{
  "num_attention_heads": 4,
  "rope_theta": 10000.0,
  "attn_scale": 0.0884,
  "doc_mask": true
}
Each number is 128 + 32 x the weight over its row's rms, rounded and kept within 0 to 255. Layers, rows and columns count from 0. The size above them is the row's rms in percent of the matrix's.

# layer 8 MLP gate, 1344x512, rms 0.105, rows 493-510, columns 256-383
size [ 97 103  98  99 101  97  95  97 100 110 104 104 106 104  97 100  80 105]
[[ 68 151 103 193 120  95 155 109 165 152 196  81 129 120  96 141 168 156  84 151 169  58 137 141 182 169  78  98 133 158 135 132  91 155 102 109 113 163  81 147 163 185  79 136 180 206  80 110 116 111 115 136  56 116 172 144 116 115 182 123 127  96 135 105  83  99 175 111 167 127  84  96 160 165 106 103 155  77 170 117 153  78  67  82 151 126 120 156 118  93 103 166 151 121 130  42 133  71 147 199 114  83 135 117 129 109 119 112 139  97 144 138 109 102 159 133  93 133 158 132  77 137  72 146  99 129 136 109]
 [151 110  98 170  89 172 135 112 102  77 175 154  54 102 124 114  98 119 110 116 161 110 162 180  77 114 121 109 136 171 117 106 116 132 125 174 167 189 125 167 139 117  68 103 137  79 115 101  92 134 171 166 125 105 110 139 166 120 108 137  97  94 101  94 168 124 100 118  66 128  96  99 160 168 138 184 207 137 118  70 128 100 132  77 179 132  98 109 142  77 147 132 112  70  87 122 107  80 180 157 166 115 175 148 158 125 192 152  96 124 142 129 159 118  90 152 144 111 119 137  66  48 101 107 185 130  81 129]
 [ 93 166 115 174 133  96  75  76 125  93 171 157  99 167 154  48 170 137 146 125  99 152 128 166 113 131 114 122 104 149 125 171 147 141 158 113 100 153 132 111 143 113 181 202 113 117 149 111 121 190 148 133 147  96 184 126 120 145 131 107 146 117 107 134 122 154 128 197 115 132 153 132 103 124 145 130 103 178 118 107 123  84 114  94 153  87 175 103 181 119 168 141 102 149 184 115  60  84  73  87 154  54 133 127  73 105  48 143 148  61 101  96  86  69 142  75 100  78 137  93 110  98 133 159 127 161  93  97]
 [139 132 122 111  92  91 124  84 156 163  94 131  88 101 133  81 104 161 162 149 169 155 126 145 128 132 132 123 135  98 135  70 150  85 124 149  84 154 118 183 100 112 119 131 172 129 168 170 161 142 166 162 130 136 126 118 178 171  88 118 116 124 111  84  72 124 138 139 113 110 187 221  92 167 111 119 142 130 110 132  76 204 169 105 177 143 137  76 115 161 178 188 152 147  88 137 147 126 109 110 101 133 106 147 136 152 109 136 185 136 104  91 130 142 105 124 114 122  95  93 141  95 142 108 101 143 124 105]
 [112 123 159  93 160  78 222 110  81 140 170 154  44 123 143 135  86 135 105  69  96 151 167 143 196 133 130 120  88 176 124 145 139  93 183  99 158 119 147 159 160 129 129 106 149 227 114 131 109  92 117 157 165 139 175 125 196 140 145 123 117 121  83 151 155 166 119  83 173  94 109  60 113 142 125 150 178  66 116 122 150 136 118 117 147 136 183 135 123 172 166 133 102 175 102 111 154 135 122 128  91 148 164 162 156 111 135  99 158 130 145 174 146  80 144 170 121 153 170 134 136  67 128 117  99 101 150 159]
 [129 114  71 113 137 153 160 101 166 138 133 136 175 150 177  88 171 100 113  89  86 127 173 116 122 202 117 130 133 103 103 111 113  94 144 134 136 140 163  91 101 158 118 175 136  95  57 114 109  93 128  95 155 102  57 110  81 174  50  99 148 126 202 123 138 135 116 132 172 156 169  83  86  99 132  98 125 118  92  77 108  81  59 161 126  88 146 102 103  74 135 134  97 193 144 108 121 122 195 139 128 144 144 178 103 148 118 114 151 152  65 133  86 117 103 120  92  49 105 126 133 139 114  89 121 150 135 136]
 [132 130  96 142  80 110 148 136  87 103 117  34 119 121 147 122 116 113 108 183 187 126 114 143 152 160 157 115 147 129  96 116 135 131 136  73  68 149 115 116 165 114 160  64 129  87 180 102  92 161  92 115  93  78 139 132 151 110 133 151 176 137 134 113 101 145 104 145 145 153 110 112 184 141 103 166 123 100 107 108 167 117 115 116 206 181 160 106 102 179 199 112 131  79  86 113 139 135 136 198 147 165 128 121 129 186 102 100 175 170 121 132 131 104 155 135 142 145 185 146  89 150  72 165 131 115 160 148]
 [168  97  98 130 152  97 187  73 126 168 178 122 102 150 113 175 225 142 138 141 127 136  88 122 171 152 150 185 121 109 110 138 128 137 114 184 156 113 133 128 148 112 138 130 158 138 120 104 117 176 189 116 133 115 158 146  87 106 116 104 112  78  56 143 115 101  95 104 196 130 201 167  97 150 123 132 168 179 140 159 135 135 174 138 192 123 149 138 143 178  76 116 129  70 158 168 114 111 249 121 151 138 182 116 105 134 113 131 102 136 176 122 145  86 137 113 140 152 164 103 123 153 150 120 151 178 115  67]
 [107 135  98 129 131 161  74  91 124 162  96 108 131 147  88 127 159 110 106 111 137 145 117  89 131  97  99 105  95  73 120  93 109  72 150 103 109 153 118 151 174 117 111  96 143 119 111 129 131 184 100 143 154 118 100 153 104 151  82 138 114 145 174  95 102 155 150 148 101 102 123 130  61 118 115  78 171 166 159  68 139 138 123 135 148 149 163 131 118 140 102 182 120 140  66 143 176  65 148 147  62  75 106 109 123 111 138 119 182  56 122 100 168  92 148 172 158 132  93 141 109 145 147 110  87 109 123 128]
 [124 103 141 175  94 102 162  99 151  81 121  95 122 121 149 135  99 132 128 153 153 114  99 165 160 199 144 109 106 113  57  72 116 163 141 127  65 136  97 164 148 135 144 112 118 133 146 103 102 109 165 128 131 123 105 173 133 132 106 151 100 139 121 157 113 114 139 114 147 116 159 121 120 122 136 136  81  91 110 153 117 215 159 143 131  68 156 124 139  73  92  94 122  99 132 140 140  61  80  79 178 138 141 144 190 100 159 139 107 115 101 136 125 176 136 176  96 119 154 106 119  74 176 157 100 140 104  94]
 [ 67 130 159 198 122 192 113 104  92  83 137 110 111 132 133  67 150 131 143  52 152 133 133 113 102 124 166 134 118 158  81 165 124  93 127 157 165 160 183 102 114 127 141 149 144 130  72 108 124 152  90 136 148  84 138 121 149 170 136 113 162 143 131 110 107 170 157  63 119 158  91 151  92 133 171 165 187 122 150 111 113 141 162 134  84 129 115 118 103 120 165 119 162 152 110  90 163 153 105 169  91 145  95 137 135  96 123 196 119 112 167 114 140 106 133 141 104 149 154  51 172 156 121  80  88 135 191  85]
 [129 154 132 144 138  84 143  93  58 123 133 117 117 130 162 131 160 205 121 193 130 154 115 119 184 145 167 105  77 105 110  72 119 148 105 116 127  64 115 143 182 130  93 104 143 103 146 125 172  74 145  58 122 123 174 117 114 154 152 145 107 137 133 185 173 136 120 153  96 104 109 101  74 158 201 102 107  81  94 139 181 113 142 156  99 127 120 121 106 108 155 115 153 144 151 114 192 141 167 148 117  99 179  80  99 118 136 140 193 117 144  98 132 105  76  96 174 189 155 136 126 123 131 120 118 178 136 154]
 [ 89 164 134 119 149  86 124  66 165 139 102 183 101 120 140  82 114 118 137 131  71 144  88 176 166 140 129 133  83 116 110  93 102 163  73 105 107 135 149  55 159 186  81 119  97  60 114  80 108 145  94  43 128  99 110 121 108  70  97 199  96 129 168  82  94 140 151 135  59 134 172 185  43 165 122  85 127 113 122  93 160  93 114 164 142  89  92 100  99 122 142  92 124 166 138  93 130  89 164 105 105 112 150  92 156 117 199 133 130 146 115 120  91  94 187 122 193 109 118 103 111 167 126 148 210 135 154 131]
 [103 182 133 150 107 152 128 100 132 117 133  95  77 149 121 129 101 178 106 186 112 148 173 118  86 163 157 148 170 131 156 154 125 118 154 136 165 137 120 109  83 149 166 137 177 100 126 163 101 119 107 156 133  95 101 152 164  96  84  98 133 179  91  83 129 128 145 112 124  80 109 151 120 127  90 165 133 154 111 138 169 104 107 158 133 152  63 147 161  76 131  93 133 157 133 166 142  52  87 149 148 170 104 112  93 110 125  88 126 138 158 148  90 137  83  95 148 114 122 118 103 149 137 148  89  97 103 121]
 [177 114 158 104 131 147 105 108  82 104  95  56 125 156 103 159 131 157 171 128 150 133  84 111 140 183 116 140  79 128  94  99 118 117 174  61 155 172 128 113 128 124 142 109 130 118 120 229  98 121 117 132 128 118 140 139  64 101  84  97  72 120 158 107 151 133 131 109 146 144 120 147 106 166 107  98 132 153 111 132 127 134  98 115  68 137 138 102 109 137  78 110  77 105 106 137 148 100 130  75 132  78  64  97  75 114 143 191 110 119 134  80 114 130 169 107 141 104  68 149 122 105 215 117  92 182 174 141]
 [137  99 149 141  84 129  90  91  93 181 136 133 114 124 104 200  98 154 155 147 110 174 116  72  86 155  59 126 146  97  75 115 107  78 125 110  89 120 105  99 132  99 132 199  91 168  73 206 113  98  52 130 104 141 195 157 135 168 167 118 128 145  78 109  77 117 152  91 127 175 121 139  83  84 122  87  30 145 154 121  66 150 152 160 109 151 101 151 133  87 150 151 124 105 124 153 102 133 131 119 142  75  82 156 116 124 133 155 168 106 145 121 138 101 173 121 134  58 169 128 106 145 156 128  93 133 153 180]
 [143 151 133 185 104 168 135 103 116  70 108 121  67 106 149  89 106 152  95 145 186 145 101 180  50 123 151  97  61 150 150  85  89 107 100 157 104  48  96 153 136 127  90 114 142 175 109  91 127 124 193 141 128 178 108 156  84 139 162 128 144 134 128 122  85  82 179 113 107 107 147 110 135 169  68 121  71 107  92 170 134 157 183 109 144 107 100 177 102 158 136 181 162  95  96  89 177 138  96 123  82 140 145 106 157 132  89 102 116 133 132 104 116 103 113  84 102 134 128 130  47 146 140 116 109 135 103 149]
 [110 134 121 169 157 152 159 140  68 135 140  61 137 204  95  50 191 178 114  68 102  64 145 103 149  86  95 120  74 153 153  98 162 131 123 151 170 137 110  87 173 118  59 159 175 153 195 154 156  79 123 130 128 198 154 163  97  97 143  89 162 210 100 122 121 122 179  69 129 135 135 133 131 142 146 140 124 112 131 123 135 135 142 101 117 123  90 124 118 101 140 105 134 172  82 116 150 147 115  53  92 142 182 116 151 137 103 157 148 100 136 156 162 180  89 183 106 108 122 129 147 160 112 170 163  85 116 111]]
# layer 8 MLP up, 1344x512, rms 0.114, rows 493-510, columns 256-383
size [100 105  96 100 107  99  99  95 103 105 103 104 104 104  95 104  74 104]
[[185 216 146 116 103 150 117 111 133 187  71  63 137 150 123 106 169 114 114 103 146 149 138  82 164  55 159 152  82 210 128 108  89 178  88 142  71 123 226 127 134 140 102 143 103 175 128 137 131 225 100  88 113 105 104 118 130 176 163 148 186 126 130  69 130 128 161 212 112 138 106  50 151 160 125 117 106 150 130  68  98 147  78 116 150 179 127 162 152 121 171 110 149 138 155 138 119 123 127 112 122 164 113 116 120  83 103 139 110 106  84 117 130 160 152 133  90 165 130 113 157 118 148 109 138  99 131 114]
 [206 126 170 147 112  20 151 104 118 211 132 106 138 132 104 150 100 156 100 176 215 155 167 152 114 176 164 111 157 121 138 149 163 123 124 135  63 133 120 147 139 139 140  96 167 153 145 142 150 168 155 103 134 167 125 115 118 137  83 137 187 138 126 162 150 133 157  90 157 142 105 143 186 197  81 124 107 103 102 124 132 148 124 160 101 116  82  89 114 156 130  62 158 149 114 135 131  99 223 141  85 118 127 117 156 140 159 121 167 115 151  81  98 168 125 121 175  73 100 154 110 164 144 130 103 151 185 147]
 [108 146 186 132 190  67 101  84 166 152 108 135 184 135 183 143 138 142  87 108  99 133 107 183  88 111 169 144 115 130 124 113  96 137 232 111 165 186 128 153 131 146 164 126 114 101 158 130 146 124 133 111 165 116  78 151 116  79 126  92 118 202 128 127 151 180  67 108  74 141 112  95 161 132 160  46 205 113 115 121 104 130 130 224 144 131 157  97 113 153 146  95 127  86 161 176 112 144 172 187 126 203 142 143  81  77 171 112 111 164  73 132 164  99 131 145 125 157 111  96  76 126 126 123 117 125 147 163]
 [133 108 140 136 183 152 160 183 109 102 119 120 105 104 139 186 137  83 151 134 158 106 131  50  97 132  88 118 124  79 132 171 159  98 113 113 129  59 141  95 159  71  72 142 171  63 113 157 116 156  71 101 125 110 139 108 142 144  86 121 128 107  58 122 127 116 143 129 103 136 147 119 117 133  59  88  67 166  96 132 127 210 194 114 135  86  67  85 149 138 129 157 144 181 138  31 131 136 163 110 120 164  68 160 155  93 159 149 175 139 144 152 114 125 104 114 195 135 182  58 161 169 137 147  99 127 100 121]
 [184 107 130 111  92 194 177 115  94 130 107 103 182 143  61 134  90 122 172 137 100  80 108 183 143 149 143 127  76 145 165 134 144 133  97 127  99 120  87 151 165 168 152  90 110  94 140 134 150 138 123 159 152 112 207 106 158 175  67 134 126 159 135  95 138 105 156 105 133 120 141 152 122  74  72 141 133 144 168 149  89 137 151 109 113 168 153 124  83 140 140  93 103 137 155 100  71 123  63 178 164 121 107  69 138 141  76 186 165 163 160 156 110 119 153 151 121 129 142  97  94 138 127 139 158  91 184 137]
 [114 168  71 163 147 121 188 115 181 121 135 111 138  66 132 162 164 108  87 151  94 102 127 103 142 150 125 159  75  88 109 117 102 186 111 159  97 174 136 170 138  91 120 115 114 145 117 122 129 129 136 205 154 122  89 169 120 120 169 103  71 136 120 135 102 198 128 148 129 135 108 162 108 102 147  91 108 166 132  64 105 168 126 139  78 117 147  77 181 167  87 115 145 201 102 123 143 138  92 153 160  60 122 144  94  95 114 149 153 132 116 186  59 179 126  90  96  95 130  53 128 221 142 100  75 123 134 142]
 [128 138 109 149  85  50  85 172 122 155 147 186 137  66 102 142  72 135 153  93 169 129 117 132 173 178 126 135  89 129 102  86 140 120 134  93 134 146 181 130 102 144 121 143 147 175 159 171 126 108  97 159 144 142 139 133 111 141 136 162 139 154 176 138 150 115 136  88 158 126 134  54 122 116 149 107 176 172 176 145 142 115 119 123 156  86 143 178 135 104 180 143 104 130 142  93  93 151 159 133 137 141 123  54 101 144 137 162 138 116 156 124 164  42 143 119 106 177  76  79 112 112 122 127  86 116  86 157]
 [ 81  76 103 133  65 149 134  88 120 188 109 113  78  89 174 118 151 118 108  99 138  71 142  84  98 112 104 107 130 192 126 109 165  78  53 166 142  90 131 157 191 101 103 207 204 150  73 132 168 145 125 138 119 214 144 114 147 122 138 162 128  80  83  99  56 102 137 164 146 137 125  60 117 116 136 138 138 138 131 110 125  81 147 129 135 122 126  92 172 112 186 116  94 152 137 134  80 134 123  98 196 169 165 150  75 115 104 170  81 114 122 169 166 108  65 147 124  82  71 100 149 150 176 137 156 168 186 142]
 [139 189 119 126 112 115 157 155 121 132 152 143 159  90 107 122 111 130 130 142  38 117 100 133 154 117  92 175 193 122  93 128 135 161 136  74 125 144 124 132  97 157 153  90 113 159 119 139 159 104 152 111 158 181 164 160 144 147 169 146 157  89  74 124 136 166 127  58 147 166 158 111 145  29 136 130 128 135  85 166 135 118 154 190 154  90 125 182  84  63 111  92 129 147 131 145 139  95  90 183 136 153 126 123 126 140 111 144  87 147 146 193 183 155 140  89 122 132 128 141 142 102 149 178 106 125  90 135]
 [128 147 112 143 108  97 191 164  94 138 127 121 165 134 212 141 151 120 143 118 127 125 110 137 142 177 127 108  95 156 117 139 159 116 134  96 108 106 157 137 109 163  82 152 118  92 137 141 169 137  89  84 109 142  68 136 122 119 103 145 112  93 107 193 146 129 117 107 142 129  83 169 162 131 150 125  85 127 139 109 140 209 105 135 127  94  82 166  92 125 144 133 119 116 154 199 182  95 126 153  87  93 141  78 163 101 109 179  95 106 125  90 117 154  69 136 127 140 151  85  69 122 135 165 154 134 123  75]
 [150  82 116 146 122 152 137 128  92 128  82 151 171 195 110 135 129 122 107 128 113  70 100  71  91 144 125 159 101 136 205 157 124 105 134 113 104 149 151 100 123  96 139 141 116 169  99  66 156 124 154 125  64 131 140 183 121 113 169 120  82 123  76 177  93  71 148 121 102 178 131  83 173 157 175 131 179 143 151 114 132 136 147  93 154  82 156  53 116  68 170 162 136 151 194 145 100 104 105 110  57  76  74  82 157 151 144 104 112  92 144 141 101 125 101 107 112 149 147  69  80 151 126 101 131 109 155 121]
 [110 110 117  95 103 113 109 166 165 102 111 159  95  94 142  75 144 112 171  74 101 101 100 182  91 159 146 135 109 161  78 103 147 126 163 116 132 143 110 171 160 198 132  78 109 141 173 142 108 115 138 154 199 160 119  76 117 126 104 128  55 129 131 157 153 137 106 108  97 119 101 174 122 140 106 212 138  95  96 113 135 118  64 164 127 150 133 141 111  83 104 122  49 109 154 172 127 210 114 127 120  98 161 122 163 105 120 110 115  97  81 119 128 121 187  87 143  64 111 115 159 161 129 115 136 125 112 135]
 [156 189 132 154 181 170 139 141 155  79 157 127 137 156 112 114 145 152 132 171 120 172 113 158 119  67 135 120 168  80 113 131  37 154 119 130 104 128  74 123 177  68 154  42 132 200 124  99  97 131 135  77 125  92 142 148 124 112  94 173 134 153 112  67 137  54 108 131 108 114 135 113 109 119 155 102 142 222 106 107 115 145 125 161 177 146 194 147 102  96 130 180 107 134 111 105 150 165 162 137 139 120 126  97 129  91 133 192  95 112 109 176 130 109 146  87 115  89  69 114  95 126  62 107 131 104  80 125]
 [131 127 126 113 186 110 192 120 154 123 166 145 143 137 150 139 124 102 149 115  68 111 172 119 157 173 113 129 116 190 136 106 135 108  64 136  79 157 160 134  77  74 158  96 198 129 123 136 101 103  88 144 154 158 143 106 159 120 147 125 124 139 135 100 132 186 172 158 136 150 113  69 181 187  80 181 161 152 114 146 109 150  96 184 116 116 132 129 136 132 191 108 186  70  97 167 116 131 171 165 143  99 100  96 126 114 153 141 129  87 118 146 106  88 109 107 130 164 115 162 204 143 213 126 148 146 118 111]
 [119 125  66 175  86 126 142 143 121 146 221 127 155 107 138 126 138 109 104 162  97  97 198  75 104 119  99  84 124 171  88 116  75 157 153  87 132 175 111 147 111 100 134 118  97 112 167 126 179 160 156 120 134 110 118 120 156 202  43 114 158 134 141 124 143 108  77 188 128 100 193 137 171 107 123 123 170 151  96 180  99 147 155  92 118 188  89 145 135  96 109 161 175 124 114  83 148 113 146  80 107 156 121 175 146 155 117 112 104 105 141 109 179  79 136  64 130 167 125 131 145 108 157 115 163 121 134 206]
 [157  80  89 153 173 128 104 169 160 187 107 139 151  92 160 117 138 118 106  99 175 131  63  83 152 165 175 130 123 162 146 144 143 163 144 188 160 108 106 131 108 103  48 140  71 133 145 105 151 117 134 111 127 149  86 156 126 109 113 127 138 135  98 157 163 123 109 218 114  59 141 122 155 151 147 106 183 134 111 109 116  89  95 142 139 115 153 124  95 126  69 122  92 119 119 186 105 171 154 136 126 127 122 158 135 101 146 166 144  56 126 142 137 138 154 109  87 207  51 111  95 102 159  72 148  98 142 139]
 [ 89 149  46 140  96 107 122 103 143 123 124 156 140  58 132 170 115 198 123 116 137 206 205  63 147 150 150 128 108 157 173 140 163 149 104 168  91 127 109 108  78 141 107 101 127 117  54 115 121 106 146 107 130  96  68 175  80 119 132 183  30 121 107 152  88 144  89 144 148 143 159 117 121 160 174 149 109 132 185 144  85 108 165 130  96  82 140  45 155 134 117 126  62 149 200 185 118 106  83 125 146 121 186  63 124 192  99 129 181 154 128 164 102 116 128 126 159 150 138 162 175 112 125 111  61 170 172 114]
 [107 126 142 139  87 114 136 129 126  71 146 121 127 132 157 119 141 120  77 143 166 113 117 156  92 173 132 146  76 141 120 104 177 102 143 101 111 101 154 126  87 120 138 119  97  84 115  78 124 129 105 107 155 145 128 126  98  89 157  87 142 139 174 130 151 147  88 128 125 155 126 130 157 156 129 154 152 139 108  72 100 130  86 103 129 150 189 143 118 160 218 102 122  71 179 163 135  81 128 106 172 128 150 154 132 122 161 129 145  97 107 120 138 161 177 166 125  84  90 158 147  42 152 130  78  77  78 107]]
# layer 8 MLP down (transposed), 1344x512, rms 0.0284, rows 493-510, columns 256-383
size [110  96  99 111 103 101 100  93 119  95 102  98  94  95 102 108  93  96]
[[116 103 133  68 129 148 113  97  91 140 111 225 107 173 130 142  98 136  86 131  76 141 152 153 132 130 130 114 132 149  84 111 174 107 117 149 185 178 135 123 109  95 146 131 120  99 123 122  48 115 162 129 111 160 129 117 192 143 162 112 113  87 118  93 148 106 113 125 187 129 129 101 103 158  94 121 122  90 174 105 137 151 153 127 109 112 126 156 107 138 113 130 117 123 176 115 131 178 137 138  82 182 115 147  89 123 141 184 108 108 104 150  77 160  91 157 144 125 107  69 158 171 106 145  55  97 112 136]
 [ 83 166 115 107 111 167 138 146 144 144 201 169  68 112 157  77 133 154  84 120 105 112  83  78 110 153 133 102 166  91 118 120 100 126 126 135 118 153  84 104 145 105 216 147 114 192 122 116 118  82  90 155 110 162 132 119 114 154 117 152 118  70  71 172 144 167 118 132 145  79 161  92 117 121 180 198 110 120  77  97 103 119 163 116 146  61 134 115 137  79 130  82 120 155 115 103 171 133 128 152  75 154 130  85 142 123  80 163 114 114 113 108 114 153 137 147 147 126 156  74  73 129 114 166 123 137 125  90]
 [161 111 132 122 124 104 130 123 107 143 143 173 119  89 186 126 109 120  85 157 121 120 167 167 110 127 151 145 114 115 107 124 140 108  96 123 114 128 106  94 125 143 139 109  72  70 114 136 129 139 100 112 127  93 140 151 176 164 117 132 149 113  26 165 165 153 129 133 162 190 150 137  87 133 100 166 193  54 142 163 216 102 131 102  67 147 165 157 107 133  81 105 139  88 107 123 160 121 136  71  90 113 134 140 107 115 124 133 156 144 140  88 122 110  86 103 189  78  96 149 105 164  87 122 161 138 179  93]
 [116  97 148 107 132 156 155 111 180  81 109 173 166  67  83 137 109 121 128 117 144 177 124 145 137 124 141 149 167 127 126  91  96  88 109 138 236 200 157 107  98 126 120 138 118 109  91 128 178 197 180 111 189 121  99 138 190 147 139  98 128 123  70 129  94  74 187 121  48 132 165  85 110 122  63  98 124 215 180 165  85 138 119 117  65  59 127 105 156  67 122  69 202 176  95 142 116 100 103 102 156 110  94 120 125 140 113 186 155 107 124 154 105 149 158 164 141 107 170 132  91 125 110 132 105 139  71 202]
 [ 93 146 127 133 115 178 154 165 105  72 131 140 148 111 152 137 130 140  60 130 108 170 119 187 163 130 140 139 141 203  99 191 103 145 163  80 151 112 118 160 110 133 115 138 116 170 113 133 113  79  97  72 175 164 157 113 214 116 155  86  66 135 164 165 128 129  79 133 116 127  47 129 113  63 121 152 193  90 120 105  95 148  81 148 164 106 169 142 103 173 154 111 120 172 111 151 159 131 153 106 130 166 120 157 151 143 151 179 119 151 146 153 108 109 129 110  90  92 136  70 107 129 192 139 170 102 165 154]
 [115 121 186 142 118 147 111 128 146 105 143 193 157 148 130 108  95 141 127 177 139 129 130 109 151 116 118 103 113 124  70 129  91 134 117  80 129 127 161 153 161  85 142 153  72 132 150  77 141 129 150 105 148 146 117 191 136 126 133 145 124 142 161  55 107 111 159 108 139 127 152 132  98 162 138 151 155 143  36  90 113 125 144 105 173 114  97 129 142 135 125 107  82 152  95 167  96  85 124 160 206 131  79 118 170 134  74 153 176 123  99 105 117 109  72  79 118 118 145 179 150 130  84 164 106 152 123 130]
 [ 89 173 148 114  87 113  75  89 113  69 116 147 116 126 119 139 110 119 118 146 154  71 138 103 106 106  71 120 108  26 116  92 150 133 102 146 130 134  88 129 198 137 133 120 228 147 124  65 106 135 168 107  87 109 113 150 120 156 137 171 114  98  91 153 149 120 160 170 201 164 186  86 131 132 149 148 174 123 114 152  86 137 145 163 168 179 113 102 117 127 118  88  92 102 171  60 101 112  94 134 156 114 135 125  86 151 143 180 172 146 159  97 148 109 180 157 150 142 138 116  81 164 192 105  98  98 125 139]
 [102 175 138 119 132 139 121 228  69 120 189 116 100 160 122  90 133 143 141  96  91 132 133 112 148  82  92  92 132  93 164  99  98 174 172 118 169  88  79 118 100  97 122 168  61 134 133 122 145 144  85 209 146 129 152 137  72 183 148 129 107 124 129 144 168 128 206 130 157 141 196  96 112 109 147  76 119 110  65  96  93 136 167 160 118  48 139  89 119 136 170 172 112 149 177 112 149 109  79 109 128 127 109  95 140 151 139 115  98 111  81  98  81 124 123 118 131 116  55 119 104 109  84 195 151 121 123 142]
 [110 153  59 173 109 171  98 131 133 131 103 118 122 169 104 122 147 112 171 109  47 111 110  96 143 119 105  94  65 141  98 139 169 145 118  90 116  87  85 181 131  62 126 108 102  85 118  56  92 122  88 138 154 102 157 135 152 148 199 196 173 130 125 157 111 171 148 137 137 109 129 155 144 107 120 168 103 112 156 136 130 133 144 131 128 115 177  82 127 123 163 133 143 113 158 131 148 139  51 133 163 173  97  71 116 162 137 111 104 236 120 190 182 156  53 118 104 163 111 145 170 136 138 126 171 180 111 124]
 [154  71 154 122 150 170 134  78 103 141 155 168 125  99  75 147 130 138 157  99  88  96 170 152 178 144 129  94 178 129 140 142 143 148 116  85 179 104 129 131 192 127 156 109 237 139  97  90 158 164 133 116 136 176  92 113 123 147  86 168 115  86  83 153 144 100 115 182 117 143  99  74 128  88 102 175 117 172 150  88 147 117 172 135  90 135 111 113 117 174 165 140 138 166 159 107 156 124 129 162 124 108 145 125 132 147 137 146 126 109 109  90 134 128  85 117 122 156 157  99 133 120 138 128 183 103 113 130]
 [105 105  76 155 100 176  49 151  74 111 188 136 183 152 147 156 168 159 239  80 107  78 149 152 186 106 123 101 105 115 123 151 138 122  84 138 103 118 123 190 199 144 144 160 147 118 139  61 134 100 138 163 151 107 106 113  49 143 106 198 112 131 125 169 144 133 165 102  56 148  85 126 108  85 119 149 227 122 161 130 129 115 168  95 151 124 100 189 156 118  81 133 140 132 106 118 150  98 161 137 118  99 147 110  94  91 153 117  98 125 137 119 137 128  90  81 122 123 146  89 113 111 118 119 177 117 126 182]
 [116  92  97 137  84 119 164 175  72 133 151  57 110 122 134 134 133 153 166 140 122 129 139 144  71 157  67 148 101 134  78  93  52 130 156 149  98 146  97 172  98 110 163 173  76 119  59 110 132  91 148 198 109 119 125  61 118 115  75 162  95 145 103 137 143 167 141 112 109 120 154  74 116 141 141 137 150 143 148 150 116  90  94 102 117 106  99 208 142 138 123 135  94 118 181 104 129 182 175 106 150 149  45 101  83 128 171 151 151  82 128 118  94 186 228 127 116  45 174 167 145 131 132 109 130  68 185 147]
 [155 124 103 118 130 105 171 113 104 139  99 129 170 131  90 145 131 116 159 151 118 102 143 122 152 131  87 114 134  76 122 128 122 104  81 103 117 130 133 130  99 179 111 109 166 156 108 177 149 152 131  90 137 174 126 111 121 174 145 135  85 134 113 110 139 145 144 136 167 115 137 142 137 125 104 101 124 188 141 117  48 157 106 131 161 133  72 140 152 143  74 163 133 217 162 198 142 109  98 138 120 118 108 108 184 119 138 142  13  89 138 101 148 134 158 115 163  86 178 111 141 141 107 109 116 120 137 154]
 [ 98 101 100 157 150 124 163 140 152 162 144 104  86 122 181 146 146 126 125  97 142 128 176 123  86 171  43 101 156 143 119 143 134 128 149  97 117 113 163 153 179 157 130 171 129 101  87 144 141 178 109 124  84 129 111 107  97 106 151 150 184 100 104  80 148 150 109 166 162  88 179 162 129 119 145  86 125 177 155 127 112 106 159 112 114 103  82  69 156 191 136 174 146  77 125 151 141 113 129 167 148 111 178  66 121  99  96 163 140 125 107 131 126 121 126 178 111 133 148 106 183 204 118  82 161 125 161 119]
 [116  77 101 165 128 142 113 212 172 139  97 107 140 180 143 146 130 159 179  88 186  97 181 104 138 118 144 141 139 108 126 153  76 170  96 128  63 150 113  59 126 174 141  88 112 127 138 143 100  76 158 144  97 116 131 126 145  95  98 106  80 148 128 154 148  81 106 116 132 131  87 132 155 142 134 129 160  84 107 136 159 135 111  98 163 162 124 164 161 194  95  63 128 112 116 140 150 113 116 115 158 100 102 102 146 117 124  90 147 173 149 139 136  46 179 132  99 159 128 131 128 159  97 146 113 174 100 151]
 [154 151 128 165 116 166 104 150 147 120 152 172 106  88 145 172 112 119 134 144  72 115 155 114 161 175 150 138 123 118 140 137 119 168 208 109 133  83 172 108 107 133  88  65 156 115 119 126 168 180 168 142 171 120 121  85 121 138  95 110 110  81 139 166 157 143  88 156 155 122 149 136 109 161 126 150  80 125 139 140  97  70 115 130 112 132  98  72 107 148 136 108 163 113 189 132 120 133 222 164 136 179 153 108 142  91 172 109 112 176  78 188 112 160 192  88 143 217  65 133 187 150 103 110 117 115  95 112]
 [162 173 101  76 111 154 101 135 163 137 105 101 155 146  55 126 140  88 113 139 139  72 118 183 124 185 132 122 139  72 123 139 120  95 160  66 157 155 139 103 129 187 109  93 103 145 117 148 160 134  85 124 109 133 138 150 140 111  66  65 130 172 134  93 108 134 118 111 215 112 111 126  84 102 112 129 157 137 119 138 131 129 153 110 123  72  78 154 127 127 133  94 148 169 160 118  60 123  90 144 164 127 144 160 114  93 168  89  92 112 163 197 108 101 174 136  81 110 112 112 118 135  99 177 176  88  93 182]
 [143  95 103 115 111 140 117 149 155 149 107 157 132 147 121 133 112 119 164  86 160 125 115 132  95  79  89 141 171 117 154 129 153 143 154 153 135 116 114 111 114  88 135 189 103  74 184 102  83  65 117 158  96 120 169 195 189  52  97 136 135  93 125  99  97 154 132 147 160 115 147  67 116 179 128  73 104  29 129 134 145 123  63 122 106 102 151 112 188 131  80 112 144 125  95 131 129 120 127 141 196 133 139 157 102  95 131 131 116 133 143  96  97 160 165  99 176 150 115 105  90 131  82 170 181 148 135 132]]